Part of a small language model's weights: rotary positions, 12926 steps.
Each number is 128 + 24 x the weight over its row's rms, rounded and kept within 0 to 255. Layers, rows and columns count from 0. Numbers have three digits each. The size before them is the row's rms in percent of the matrix's.

# up: layer 4 MLP up, 1536x512, rms 0.0403, rows 102-168, columns 128-191
# down: layer 4 MLP down (transposed), 1536x512, rms 0.0369, rows 102-168, columns 128-191
# gate: layer 4 MLP gate, 1536x512, rms 0.0395, rows 103-168, columns 128-191
up102 103:109116109141140122107078125176141142131118138153164132108183136142089116124160140176118143123116122136139139135122112130137084152116083137087119118121124133111099109121112079124165164169109122
down102 103:096094107178143087128129137092113133119117132137152087146116106136147129161164153128164125133129127133165157152105140118133133100159161119136144133133138110115164120132140108175108135130107090
gate103 101:152140113119138135091118103127143090164162126171152116117136103130142126166154135109112129097123152131152130120139130160149151185134116126116134159149134163111122148097145112147095134125118104
up103 104:178106113119122086108118138083125134108134129112133121118069119123132112079102153097114128138122104144112138117146095143122126094109142134122080117105162136165153092086113123128189129118094109
down103 105:172141132111104191121154152124132142129144087132095140132124070147135160099121125128129095131137124125126096086098126108161147102116154087169138107076096089116085134136147124105121162148150141
gate104 103:135179131102125139094152081142118154118165133184117159087153130138138138102134132137140099143094124114114140126186102129123107162138099135096131124125124168088147159092109124163091120131095100
up104 104:143128113177163117142117142145155103128088098119122096116127123135186138165142135106118171111149168120151104154101134166133130130118164135124154139085110130178144131158100140143143090136145211
down104 103:115130122149126132168153169056132149113105126135093152112096136179139136083115115110121111147124165149096134124093109112163139127176140157149090124119139135135188092119126132102138156129105149
gate105 099:142101096088139123138087128118123129113129109137182111071134123095146093148119128160138141135119084124157135134125100114148112091114143170141130128159119166099132116146122177140101153144133130
up105 097:115138113150122149121122155098135132110089136125139153115163105121115125104123104164114119135149159088116086171148170116150136112103139096173084113126120093151126110117140107125123155138162147
down105 097:151113135099114140131116104154140107094128159123128138174095106179081129131131163133173120118103127136124157112129123151146090148182136172135126142152101149124180120127132143116102112105059120
gate106 102:156130112143076126127158126121120148133154148141145100142143148115141153106122144090120129120138092124124177127143115144161157095133150100123176163125155164089111146147146157102122138114124163
up106 102:137137142123150113120065089137149065115143136112151139119150109166133139129130088149114128139141113146123120124098182112154088128100139131122144105145141129121143136140127108153168148124157137
down106 102:119149136090144155138113091137131203127150147157085139126129179100140114136078117135143113129132117119128102156149118152101145147134127137172100141088134139145141159122140130109105099120099082
gate107 102:134134099138098120160134135155148154133148148190086136158155135138153124114122133136105108111146111132133149165134139122185153120122136138115086131120158104076137138144158128117162147122145125
up107 100:128131113103141098138092117123121125115090097156133100114170158130138150139176117108168149132146136167111124136126136152098131134135108123135140144119122141164143116139090092116114103140142135
down107 100:110119140154148118146097159117149132160135154116129131133129099072142086085147111173133126075124087092147127125163129101126125145144103147092136106143099114140115144144124112123101136161135119
gate108 094:118123135118102114161146130160163124150156110098162137100091114149154177093123112090128129110159137139114096152109148132103141123105145162138124127154095118116131184141119136164142137114116156
up108 091:098133121136066155159130148167092124143151122127133121181171134109105133124095100179108095122079144125143133095123110140140114166149151128146172189102133106132111085139126180149108138125173104
down108 092:141121133164163108128135101110151132123130185139119125130095088100113112157137128141149181123131131108120105134130110124147136120095144154083104086143114158137146168102132094101161106153101129
gate109 098:102025124138139099093138116070112125145137081091122133119122129115146115126195134120138144084109135132108085113119137106171109097114101119127117113089131144131090149135074099136140157117141140
up109 099:139043090150127146145098114100131120130089089105172120180159121108140132132121148102125127137127136124127122140105128130108140104141113101135156135103130125112078128131126123140085113170119101
down109 097:117171213089161134138153143134140142157162147147120102065100112142099123126112112146126152177121088093137147130131138127170085157125119156132164120160120147103149144117117123117152124101164146
gate110 099:113102122129143149100137112138133139099107131148111120128108145131134141128139111110098143136115109155109090107124090085113171123127100154113142118081179153135143131143123116137122163089150114
up110 098:145109148164141131111159107140128155143102168167117113152104131157128140099105116127157133120113151088140135104089132104070124085164111110106152162117084153095124178149152155117139133122124125
down110 100:125100160148119124084150143143114144158129102135125127120134174113156124132146133115132159135171107104152113136123092140116203146108114120158158096105141193074155141157121118146096119141142138
gate111 097:153133133161120124062118104090162089141144097099123165136136127112127070118118107097141163135126131155101118118150112143118124102105124165132136115135130123096087133158154144112105086101084116
up111 093:115145124123107146132125118115137148058128161126130101101100155095132124103106136118113137137118132156150137128125073103125108095154118167131132143119147116120146143106149132082127110130136130
down111 094:153143096107132107145094172097148136131141113106137167116126141161095117131169133160154137117160139108143107135162148107051150116059144119131149114125097123160118165158161172121136144154152150
gate112 096:134105122119142111131151143123119126098139112138129171142119158094156113141117183107128166104146118157156168146154129137119184131127092169116113125103157125114180133153126092104126165141115141
up112 095:113169141132134110126139136140135097137129139151138148180099138160118100170124137129059139144112091141107111122129100120112099126176113064101140142113104157124111131103151141105144085127119132
down112 095:131129109128161161144106140112168161147168131100139123112107097133145170126126111107211145106195119136169122126112145119088203133117121154181126151122120104149132098149112115133136166107170115
gate113 100:094145146094120126167129144155121100121161162163101125130133108113160141159157117130136102195107122139131114097158126138097139090143116159127111121141124136096132117128113128132112133136133129
up113 101:093108120118131106100129126106151137129123169145138140121185128122132083112130091131147126137126119170138123109118146072140107144113105153116119138135084108128115144142154099139126079119125126
down113 101:129129158153095093140098164114114080106112128146120140118141113162094136121106112124107103090152104146106144143126152142101098152173139115109163117119148129108172150107122131128111158129098141
gate114 109:158165088112137143157118123152088126111110106112136150119129112154168132048112084216134110128122120132139142112088158101132119118056154117060135155144093118148111134123066114121109120185111150
up114 107:154128112089122166125144103136130130112110095140150181145137124190162121098139113159120124120135118070133130163120130106120111126110135108088084138130100176094081120063142101110113120137137131
down114 108:089110109148153094147116141113152147143132152129106066141108130064105131176167176098122152131150120153103103134153112151146109143148106157112121135135169098130148122161157170135159143107114101
gate115 101:106163125130129167090124138156113110154157133185087172140129129092122159149154154178119146119149110110118150120096132141134122140160176138104129119109121134111171119068125142110111150139093130
up115 099:097113137137133140092112116161133135121150082144111141169111143112145137086116169139091133133136139096136187120116134121158114100120142131053117144093148120096145139100113134130147137100115067
down115 101:126122139141085098156129173133070150168084121142162137108166095135158156158114096145148144165121158146128147108095131083102113139161134151132077122145133122131143154153138097117116147128114171
gate116 101:116133102125131147144154062106128122119126058141135139091113074116157154096111132104158120155115100109170107086133097153113115123116124127137095155106131144148143113109139144091121117116132125
up116 100:148118114095136118135174139124115146135170116114135116129121122105150159126144124137085074143142139097116128115115076171144138127108178129130125114116135134129126135127146145120117164106140121
down116 101:106142123132149140122121109116150123098129118126129141113150130122091152158167106135196138133115152136122144160129166161102144123142111095137152142132150152134180114138098130122152125143148115
gate117 101:116104100142168151115144122113076143101152111156134117098146141153177115143140137097139157162140132119135155156133130152139101160165125118116115123132120137137130165109133150144121112113152155
up117 104:104128113142112168137131114111096138093120097191095100175146170143127138125150101139105158131096160139133140136169155121112139127145112155108051122148119137103068115134148140103114139185118126
down117 102:133089158161141128139094121108165084186138134090135148150092095112177124136096098156143128114165087128124144121150119101175135116111115135187142130133137086098155152144105123103138131111096097
gate118 102:169163136123123128127152097142113149139111081139099164144115131156140118125126172097197153130146109162112103113162124115105095070171133108123131118136104113092086135129131112112139086140145111
up118 100:141168122175099122149103145123129137176136077095109086160139128143139106076146145128118118212108168111134159114150173146117157138099107141140134115122080099115121119156161114119100117125146148
down118 102:130128125151119163109154091146110099138120131139142147123102143152145152131105104134149145100153104129143147104135157141127127144117108138128126142146139135141091135124096169176150138136154111
gate119 100:153176112128120088102131112136145171165105153134136151152106133127138133103156110152093135139135095089100111144154108079163115119099145146120105103152124156108116123127137113128110155161138147
up119 099:132131114115151125142124164100116143121173126136136115142153112126133075143119090089137148131159143092138140128103148141172156114136117163127174108123155117163162154128157132135147107143125130
down119 100:143084104116140131119156109150138095089073132134126113097157152104146167081143138126137101122155104165148163119122118115088126116132139127112143117137101178131138126114106112113110140133140112
gate120 104:125134120117112147134106096134155151132099163134118106137175106128145147138121129131120158122167137132093146129154127135121139114137109101108124144117094087111067122102139107121115086143143179
up120 108:116127146151142117145114169135125120164120101119141126087108129139134129165079183119117155099090131156180116159135095165148121076145149128158143161143142111134095145151145124162154144115157128
down120 106:137126099137153126119155132126127164090157107146133123135161168095128101146131108182135098146115144100061127101115114142114129113116110165124132152124147125098128116150108122132127130142161120
gate121 095:147113085117103171071126121116169097134128142143137163126132104141130136093132122137140092155083185103109131122152117135127125095116093115103168144147119152158113151098113152128085121118153153
up121 092:108157126118218121123117127102141120112106084133167111113124073097143153092130153125121096081108154139134127128124119154167084143074115136121083110134103158133090146123108139153098115109131164
down121 095:125156124160130127136081119152120130131152134105147130193122188171118138164105110170054132167138159137116179111095135127123150130164152122127096135133111099123097112151156128135134154111111151
gate122 101:146126121119127137117147128119156077089129107110132103139083135123149112104127132145110116146160156092134124147160137118160114123157113142074139133160065159094087098120102147167164120158118136
up122 099:116147137151111112115094105135107149136124155129129116125139108186160123157134151144134122144115111078134115168135128119133176139111120142107165117125137112138106110147108147140121127156127117
down122 099:098078116134139143141102133129130117122127105123147162078138119106191115077167129136149108092153146114153132116165073096120135110130148087138142151181124146134137124109147119131188097126076110
gate123 090:126136115155110113121129120110128122128125145131124124120163100108137116085116116116101152094139107137151140060103151134158111149120099146126192169126138099148143105153094135132148112150148127
up123 091:152150148118145133113126168155107136099103179115127127119051123144113146140133136123112156086096131156118100128118124111137091174147166140113147122166138090114176112087135113157083143077100127
down123 091:140136107127099105119157091100099129146137115131124171123134128139204147109116154130118102166162149088124129122122128098137136098112115111138086121094083157172136201159128175128147131132198124
gate124 097:135110147113107085175155184100126123109097141125120145166144151128098143115141099093132144147144146157149101155129139089176080154122114133144103119106131116122177167123128139152127127102140095
up124 097:160127129116161113120090107122119125145107154179077171151195159129156161158132134146134122135159141127121111125093141151085155163159121098107106116118128106130116104074130098153111120106131095
down124 098:107117178111112111143115154101152114121127143116145139148104096116134148129144121137114148140118171144154120155113129106157101171075126140121141094125158118149186152132082128107156133149124161
gate125 105:152147090135143122093126073105152123128124113163101150176132100125146139123138121140145140139154121114158176081125134125158138141160089170133158124121101080127106096134078129108116119171104110
up125 111:170126132076107077134170157098146136117160121142160112098104163135139094118127141156096146151130120121156114117103137122126083087128132130135109082132141084125125090153108136117131142137116147
down125 109:143133098112139088152084118135116108142132148121147112112128129119151104142115134112133172101119119131123140097140149112081110091149087133127141173124155113155121170117098092131120098149127102
gate126 097:108156113155123135139096136174136123148138137119145134122092120109147140110116106133105130122144140167126143148148086114132118121104097112116122160166137125143087138163166160145102136185123117
up126 095:127126098125098171160136121044080148134124121152131121108127124129120169139118162071141138150087095169096088072106140146092095110108141165177127118079151132119108089129118120090125104118127067
down126 096:113102122126167100176094169138133076104114122142148128100127164095137123120122150145131151160117096101169182132153127139140141132163103119115140127155135145109172164142159114123143116121158130
gate127 099:109139094110118123131122121127131086138094172121133126129110161115138138124176124134114150141141099128126138128113156164125125104164121120093125136122131122085147153125126138126112145169120142
up127 098:133156117105160132152140126146145139139136160145130155120104111115115155115144121111114129151147141087150126122115128141169094095128123112138100097157044106129110139113147096116156149133116171
down127 099:106116121124094099124122139133133118102113133109151132127129131118205117120144105123126136129108117141108119126127140114092145125163101114127162122130106132169164108125090164123086130163116106
gate128 101:164164109132124113100110052115135127113078092106105125143093094139122125138125168172080126115118147108101162134158133139140140116145120128147136123176089123104147129134134131122138135132132148
up128 101:094120138132150106129139105145148085101122103127105113113128103134164098156103173098148135132130141115131146121134136142133152126143118110153131115126098109099141144141134087121138160111140146
down128 101:159071150132132123117128115109078141132156118122139118161132138147111152135130110135115131141105114098113128138148065115142163134101160139144145114128139127126147130131105144159142139100124131
gate129 101:111130104149090141108078103147152177112144116133079171140157095146127107131156154110139180116151115130117103113159124118105102082094103163105081102160139141111095116119139122118137143130075146
up129 104:127110131095143120089160136133151138115156115093072134125130138138112153086152095135112138124123124076125104137122128075135141169130130202138146135157146126127163094179108146103106152128109168
down129 105:138177157138146098151129113135117164125113102144104132113125134160080134110063121115117107095173156117134111119162097080151104065117131128117129151110111125119145132136129130112135137074110146
gate130 102:136152102158160176134141111113155129099126125154132142128067107107120132084120083127127177155131110123136162122140110156166146124130155193123131112154140137104148096131127107136105132103128145
up130 104:115103152104092111116158172098141142137126132109138146084148122115115112148139149100183132121127215110162110128127129089117122130160138197126159127132101108146155127110152151151128112131104128
down130 103:117128132166135178104107131129158145111114138148125114128118130108131171135097084154106118135075081151100090137134153145115147117119114095149122133120124169100124155187103112083140090066150182
gate131 099:110110136093148135120083103160133138093142141063131135113128101072121162141127106103142118081119100126095155109136132099117109102145064162144139095121138153158165132177162110087065124128119096
up131 097:097140143108115120141103124146131128133102099117156115124111170164137140120146159107171100107132098164130141118096147118081111126140061119154157105158102088150120100158083178084099117079122133
down131 098:122123152171116099142140167143103100134114137145123144106135117116163115107146099144107172179167136102127123135133117113147138121112173075077088160166158108132115136084128088136186128138144168
gate132 102:153116092124156147120128102134123148129135141137168185108145140136146135121177117158178131095148098136129104152158137161108126152149129079087125130112102125117111149093109127151129161125138192
up132 106:109129156116167131113141087147095069140096150155116143155149134144166134135163124128174123131096122102111107154154121130128142125120125104108120163129103156119104156138135149095148159175123150
down132 105:154121122114108127125146147149090116152170160109128145156092133140104152142083132113140110075123122139128130121133151121145142141165152150142127119141113122123153135110188114140154143077116094
gate133 097:133167132141082125139117148127176134140137113063092172156132113096124168141076138126115109103083098105150142112129112139109149150159106119153154071137118136149116144168156154124143164107092155
up133 092:135143123150180156115092122161132108155100118127123110145134130147115105111127154123107133107127070136125164132160107104137166113132128162130130134142121087134115127154152143118128127062143125
down133 094:126092125136101106145135134114130138104170161129125170090148131109121131148129087076150111159108139139138093153113123158084113143142139123169136124120139132119115101098113127140122120157118133
gate134 100:145147102134145086142134127111143112126152140157134145133118113200154099094140099149125135109181122176135130123140114131123134096173087128108125121132099123134123094127098099125149187112133133
up134 104:167120113142161115089125106105122139113118109133146090126123099140170116106155140074135125137138151156172133108128135129158152106137159144090119095103127143166117136096109087144147145149116103
down134 103:119172208128136122142132111161106144128094099083145148140125145103167116100118117116140137143115105127151115141120119099108136150135110133134131155173144143127099164154118145130189112135136111
gate135 101:166189121167098130146137117143145138094144107141144187144176124088119148117137123174157123136148140129136133171178139114123137142167110146146074108171155149090124100122129119145103116150126102
up135 102:143128130147181183158151096138142138136115085133143145108157110101117093182127132146147123129132113156116103124124098153133135127141117109103090124103170120090118137149123119093148114127117141
down135 102:106156126112102136125097129130167125146101181117120128133109124109135110110116146121131110154105118128112135081139120100096159130147108147186137141171162170149122168110118163157125130094122118
gate136 098:125114100099134092099120164149132103100142158128133082079115130135131131126132124124116146133161116088104172143145108135127164141156146115104089121170156126114143124142098154128182141087121117
up136 098:128128139147113138118098138169138159113148102129170128147135155151153139129120138100128100144109149120182100167135143125148153087153121152120142145100092127134158135095132150128128135132127137
down136 095:138121152118139141106123143133127141156158156132064116132139126125094087135120124133092150134103142122129141165099093142133151151129143105127078160103114152054137142139145134108140113138134140
gate137 099:134145116127132132174116157136157120157110133093147133133130124164108132117167095127106087115155134100163126180130103104168124112147102187103134111141121132144091155136224159144105154153091159
up137 105:138129108152112141145139125113150133141156109119111121101122119121116153143133131128162132093159155078095113121119154102098111131161119132115129132148084150122121138160125124131122127128094109
down137 103:111133102137133155135158122137150105138157143116103174133146109165088105132182171073110079177114104172124163138109108166095092102121136113129123148124092130175137128168112106134139056120105102
gate138 097:106127103140142115136158143149148108164110118117156142124165126105107116135135132108148158129147111137140146184099146095092163107124138153122108168128109149123142106147127122084102144126108131
up138 095:134112106099090145124157126116108142131119093115122147148105097088162097119085133106144143122163079157088103139119085096122122115124145131151132117114121121125107106179118090132100113146128096
down138 098:140097141149141132167081144097138097096120152096114099105132137133146125094107100122102145122126134137127105104142124153108077135134155122110131115123166126130168158127140125112088134094135150
gate139 102:120133108142112131136123131125116152145122143119119160147165110129111139130166152086137148092151105144177158144133131116137142118133132148136078130128123133105097132129135096113111152128117117
up139 100:154114119147100110137142127114134132118134119129113155155070121094150106145146139129156132140103113137111070124156120144112142121138107142124124159126109111105076132171062129124095169097119149
down139 102:099138080138101090109128111129069115137119133123131161143173132144081144129152145122111142134143117149150129137123158078114090145123137128117128133103134081132151140123187084117162098151154137
gate140 093:120137106146151110121096138098110129124152094132095125183107124146139109114133117146112145208150121164148120129166154149142065134065119085132147166127138107120132160124104137144140128172169158
up140 092:099165130101169141147119087154134181146110097118124110109135107129094136152133155164116146141115135150117116087128152125100153118118119134142148112163150095152157130107084138160186102148133119
down140 094:130151135134099115113116165132123061137128144143083145144132088139137123065143140154136114117117131100153129146125102135126126132122119160145126114102158152106147096115145106142077142147117091
gate141 101:171141106095134170116104110129147094100121145155107155133155086152121093113135169122106157122136130121139187148119130133139134097126163143115121173122127135129123105123166146151134090152129092
up141 103:128084118069122105146141129114127098127149147156134138156082132107158090097150128110139107135096131139068122117177157126082111186084126124132116097082095144142108148121132146104130114147087105
down141 102:116100054150134146084122118153119176126144116108145097095154148145149124119110109121130156107111094143148145114142121128133117097113113105125129100114145136123132109142100114122143142097102103
gate142 103:115119099142115117130132079130107139096152128183115133165144082131146093126138156138134131125175098140113166115137140134122152109147133129146164089139176141094120119137133136121048087117124142
up142 104:137098132127122126114138114095075143120100141154149108137140187104142157162120112142129101119137156152109134166137147147088098112160155169111085134126103141149143141132127103087112145167101112
down142 104:180123129096136150130120119143094110124121108128112111132134116193097117102112140123132112152138104146136100129153128119142122114167119136127165187187114150103147166163135147099110092090126128
gate143 095:127180111132109128125079137103109110159123181095120120127168133118108144085121143144138133112072089102134139136117116127151125098148112138132091109182147127107165140139127152101076145067115113
up143 093:107134122157135129102115138115103205159137137136140129147124109115111113133143149156165099118124071129096103126133055114136135140148101139132125142083136093109092149095082108175174142120137119
down143 094:121127155106048172128148133140142090089136125132125151134131142124118146104103103128096118139112132121168137098105140125135133132143144129121143133138136172111173098174114166105103129090115158
gate144 100:183108094129108168150149110104134153127123117128145109139156123154150157103113124161117108111138130088131152154120172140123133137125116113121139096080122120096134140133155126150113095127125090
up144 097:110095127137188146155111161120122145108139133122112077104110124130118104092138115169115103136121153143164158101139109158080127159044116130167123142100116120138140130123123140146145096117147138
down144 099:152151147119101111113137092168115078132117150131107165168089125109146143151131163094126123130160114142125126104131135084161160087185140081152141094164154123142131112133133142116118145124115116
gate145 096:165137099153139174118106103112101127140109077106126176122126111146121144120113118129134134083114102165145117161142135142107090112106153163117117112134161158169117068133142077114138167147140115
up145 094:098102136127104128133141123136081073103100135138124100135126169146098147144120123153116128164135132148108125147116103144159113127109153126095155176118163142106131141104061141138174151161077129
down145 094:168124124138105119143133134104138174126115076102118127169139129127151109101101116120151136135109119098139165141098158132112153119121106161148192077152126142144140133152130128139085131117125113
gate146 094:115143120110145091096153147110113133083140102145074136122128133133118063098153111144113141097103102123132132102125154126147126149128155101147138128159086133103137137091136127096129122139163137
up146 092:147132103113121102127140109102101098111090160120129133141162124111111100105088130188136152135140139124135123134102154158114099133158115107131114115131124171145110075099125129138093170142085123
down146 093:114078136133116137156139155140134111137143095127164113148109127122156132099142120111120094126092086138121149146142126154137138130138148179153131145097117124114106156119110132146166132128162168
gate147 098:129105125166130158151186111104073129094045157162135159150134064153098120142142128122142097129142149110132171155157078136108127137149109126098094146092117122122099126117152120099142143143117110
up147 103:127170114159141154130125081118130119089089082113113103148149137113178082138137121118110158131153130114105147114157149087119106122104159119098126119159161103103141156121108110145137147128158105
down147 101:126088121124157155111138119109131092176131145116119136125141123129102133147147088148132138148117138133150100159130102115131125168130123121151102147133129138109132161124138070119130127123119136
gate148 097:118163123125136072145182111131132191091077121137152121098074054119139093172105122097135130153141109152134106130136117151168132125110106145144089118151106107147136136119135107141175183132145110
up148 094:097125123134055117139110138084160106118169110129136127157118113136129114113155123170092149139113162163110144111085105130133189135165110138149111147160145128127099144111130104146111098159129189
down148 095:152145162125176144138145141138116118100116139136123134104112109134129145111116110123147110138120106078144149109169145093116067167079133100102118125124141126107129144140135116089134146129098112
gate149 100:147117130183143138132158110107112114144103109115106151155173047138156158093140117156103125165128129113129103136141157137128135130099102129089112148150111151075159103163142100112127148101090127
up149 099:112139144086164128124127100108098162117093145120137162127113146124158153126117124181140123166126154113100185113157108116100148152123118118111146167144096130121118157177105119178158114131122130
down149 101:135248120158123122140165125108172121131115109085120191128173106148130146145173160108160140125097125150140140143143139145147101168172073122082158094149106103093160122140135076113123100107124147
gate150 102:114162128133160105139133103143134122099117103133121134131126131129123118127151117119142129163149142112123094198156123151122094147119134132085132142126141102114149151124095115139139135067112137
up150 104:142120154135086134160137098147105130088108132102124073152126128108087139137144112150128149129152099188136137150167126104101101126119155170125117153120159157143139136195115090110134135074151083
down150 103:140123105112132139153096118123124131133138127147082134128113098149126135150126139112123156102113163105081083120130158126135148123093139114149079144122109101122121107137163163136115114168088162
gate151 103:136114102171094115148121130073191107171093098151106096127124135130146116143157129129171107127116206134144168127149085100128138134179110123119103113126150087142176173130135120149178119115118117
up151 103:085120136121140140156158135139152137069111140081115157101137106094117055117108196124177167131137096131153147134129143142093118150135141082111197120093134142147105140105152124119122128143111119
down151 102:089132161107133139080141137162150158140127142135133133132156141166128144116137094171108104131156134104109150139164144159124105112113126160115132145133101140105116137130133151114103151140142181
gate152 101:160099131120127108092107099135080157146121104119106113123134076159176159139136159116153148110133091162118157109126101117131166110121103127092125168100135124116105136134126092112105115095092081
up152 098:101150129111089108103160131151105150080140131128108123164159094099128152115126118135080103083131130094087076126123117089084122140148160146124145096116098100116127151067120129133152088145119115
down152 101:117139123130158140121126121115139111122157111124126174133094134115174116100142163127166151127154184138107166138115128154162097151132108116117123171159134147150144144151169129077150114113141107
gate153 101:104123102134180109156154149164144117100149147130129159139158104122113141126110125145124142104158112113065086147132092126113099115164135104135101133069141074091105129128146133140118149166115127
up153 104:114125189125158131160133117152110088151117094158131122150123142081114125113119122112088174115109155132124128140117151114124072116125156123110143145138115153139110135131130110127172124123118124
down153 102:154145111097079125125098118118129112110101122116103105113133160134187140124130092140079136157122151138148118140123123138153159112148167152124138094151155134109143099112128139132114144114107171
gate154 103:128143116153120172107092135092099129137120104106119075080165156179127120089144176158131168096121075124099159102149109120184135134161121116136162136117129161117111143128115125132125075146152131
up154 101:095121117143124100120102091172140151113098136108161105072110118075126140148121128097137098137146142105121085175160135160158098121140162065080137118145111140141123106134128131147162108087140117
down154 100:140116153078115140120161178105120126126121125117170123144123143145145136134123128170160121110119072150133163073146148108145144125128127104157157131179148162138119138109126122143124156103143126
gate155 096:149146134139134145106133180114132135103151124128115126129109154117124142072113087140152111138108119127155140087162137138111130139150112166086124092102127101138126133118153081114079126105127111
up155 093:102138143162129134155118152149116115149126165130134146166129122107130149132136144112093155139133136149157135135155118118125130125084133114160206129125135120137112127151149116153139144117118115
down155 095:132122060107086140130157149094167111104143122136132089104124122148170120178126093119105105168107093116129126143072122121117169144114139183115076139135162168135122108129115113126154102139124143
gate156 101:098096166152152103114121120122128111100139132122087102091107170122123110190146129074124182132118156133130122088144093165135112133118108163192117116121182107084140125160133146155158117076148137
up156 103:070130131156128127132111149098133131140129144187109116145140149107130116185158164062146141116146160147133117113130169178129124086180132143153162131131142094120155131154145154135139100135145115
down156 091:190159155105099129138115112158106118140147138111146152114124088128128122051119087183116096128108110100128122169130116100133134126118145097041147137148101173120106134106118115134113137126124125
gate157 099:100165093161159155122191146079152119108134131126075154143122121157088162114154139141136140087130144128084167112111102136136111144138125156126133151132110101080156132165095167130130111166122148
up157 102:138102080137148097129101095135177147143133083103117088105076136152137119109127094152092146117114091096110111123102118132139178166147110117106127128090159153116078147180092159145108125109106146
down157 101:156141123139118095126139139084116127085153174198127152149108108147105115121099171124104146103141170116100113119129123129151109124147145187158144133170080119111139118160107110139131106125124119
gate158 098:113110122149183124076148089150131146149108124110128152150128151135139089162152129104084118117132122104152135122174106115137131124130139147069103126149142164120116119172087130125133112127118131
up158 101:122134123129125137095170134118128142108118125133141124125138123145125131146106157159071157091118113158123136097131064091174094130107143138145067145113116152139125123155098135105102163133107136
down158 102:133119137141125114165116115086102108156140115080172149156126088110123136138115122120160146147170111120080122120113145126138122100104139115126114120126150139109161126154131153112114106120117116
gate159 106:115159091112108160094121100123150175135113114132101103107157110130140090134098184138148134162126091089096088095124131149102154157128148120115150191141134120124150142120151162131110119128142128
up159 106:137106142129123125127176129113107129097140158105131118107147148120129132097107075121178158133114077102139119125093142110146098127104142119125140140126136129116139191166130136108165140131111119
down159 105:113139155162111133129140137116127155140133114106121125164122120105129099061137161067101158133152178126119129109146128097121130135150131144123103122122138129169128111112127102114092114134158115
gate160 100:136109120105152147135155157119147150128114113140097116096086071156156158140134151095101129149175133142152127116176134130144128124127131175119136109155123112150146132132133113127120138110124134
up160 099:118121124132108141122151092113152120113087196099137138146122103111112092105134119088130086125133147106155148087120157155144107072134094136121143134089113104148162139070165137098117188082094123
down160 100:172095161149121110105147166153099123167141112119117113169112129133125154138098143119125143133095112104146120178152098118132135127115124142131151162129156126127096112152107128128165121141147161
gate161 096:140113130129141096079136090106120147119114170171091110164130152162121130108094134094110081118130080134090130150128119143153118134153142162145099114097130146160106130125138121120113084110116169
up161 093:114123110140170107090107150126157141110118150098176131127183098130144141136127153126135158136126152094156110129107155095133119118091125135129149128124140150113113156158167141147138154144157121
down161 094:168139067090139115157135120100154120120136135147093121109121159169140143152122099105154130100133140107101133112134115149121118110167095131110099106131154108158129122092107145158116108122110121
gate162 099:156107136176109145111098163135161127140138107114099112162122078123137126165130158129158173136133106129111147096137154141093140139131094132137141108113144070104114114150152113126114142152159106
up162 097:154144122147112151114111118150154137160149140098103114105133122126128088087116077117110079094158135076161100120138152131096093100121148172119093163152118145138103116103117097136108120166155133
down162 097:103112153135146121160147088094138111149124138139097117116140123140095140178148165141172132121132077202121143164127121070113143132132134083130170095132131109119093115152145155140152126119132090
gate163 100:141120105136143121126144091132097131134116101157147153112079100069107155146130143131165117100167134078159141156094135153133107114126135133099145109141116110162123119136129129129109122121068129
up163 095:123104142094131140136137136149142117136112090094126115117149121113097113089101130126141140135090111063157192168159155109139113133155127098107121126174105179150104104148139128139097109112120143
down163 099:115141145127127127118096097116114141099142093132129155114131139159086122144145143119111140128149104129140069104100139125129130108109095156106129123137145111116145124133106128148142143092122148
gate164 100:144105096135131133112141106169135137125123088125120138138078131130152137105127172111117170163138066078142163174137132093160101114124176105129100137181157138136104081127131160106160135147142146
up164 102:143145126084107131096105137086147097128123129164107104136132120111118105132134138114173110101178106154132117148160117104182145122132151150140157127111107082119134114108127113130166167150164137
down164 103:118153122115127115119156126124140115116122111129125125139104157112134109094140149148127091129109123087138115123087125145115124184124127155128164141184112144122156120141071152110099161111164138
gate165 100:149157116133107180142145142114123075145083121142132118127097125112114131101133137131154122107169119163117150115141140161142170114148116141140143122126147134160129126053106128122101090099091140
up165 095:137146151106163109139120128085165146124084139123165084111120123115127118149112156116174149126163129172126160153139104124119092118105104139151154179091117157114150141120117126143104153155122153
down165 099:118138119135139146147175160161128069108106159149141135149122139134099113063142085102140103146125091063116093114092109109155166125147152098123087139139125116122130108103146095145152136123105083
gate166 102:101091103128111115183132128186147161137130127126119086140144092109165123134129128116170147134108128147172119149152109122104147153110082103117103143078132145132147125159106078149132171160125150
up166 100:149112118124135140138123098088159098097172131115145122136106124136087108113144174126107174149141153155152141137117143156110123087095108128130096089145132112090122160135122109126097149127135146
down166 100:093134151140148119100179123148141108102064125137117096155144112137155117129107133114145112129102138098134115126170098157077131136131115130161111105171107148109102121107148110139162157113165102
gate167 102:125146101115128107080127111132130113145108136132094101100140058134120114146144107102127129127143103121112136141166103108107105116133117159162099173142117111110104111084151102116107112133138111
up167 102:144122103134108128116062128106115158120160107151136127118163108126109137137136131129126102115143113157133136105134168166094143105147140121138107131131122127109108113109173104155130139155129131
down167 102:094106099110133118116163100107086130087097102117176119144136125110151129112119137134178174124165120113111019100121137115164128168112177143114132106087146140141119143127173125112115131107117138
gate168 103:111122113117102118103096114149096126154114098171110165158127145101146112131095102152091132168141121110104160150111110129103138115159139153076098158119147143138091151128133120123110111115109093
up168 100:136161150135114131139121139145140128149086130127121121139123138124138165148150175124076100102111103137144124142147114104161080156140119133129117124096097106146175122144127137130149123094127117
down168 099:129124111108119155167132171066145128139140121152129115116160125119112103127118121133142146156143154129140093144143091123141181122132154079121137138120139122117100131153161115084135141147158121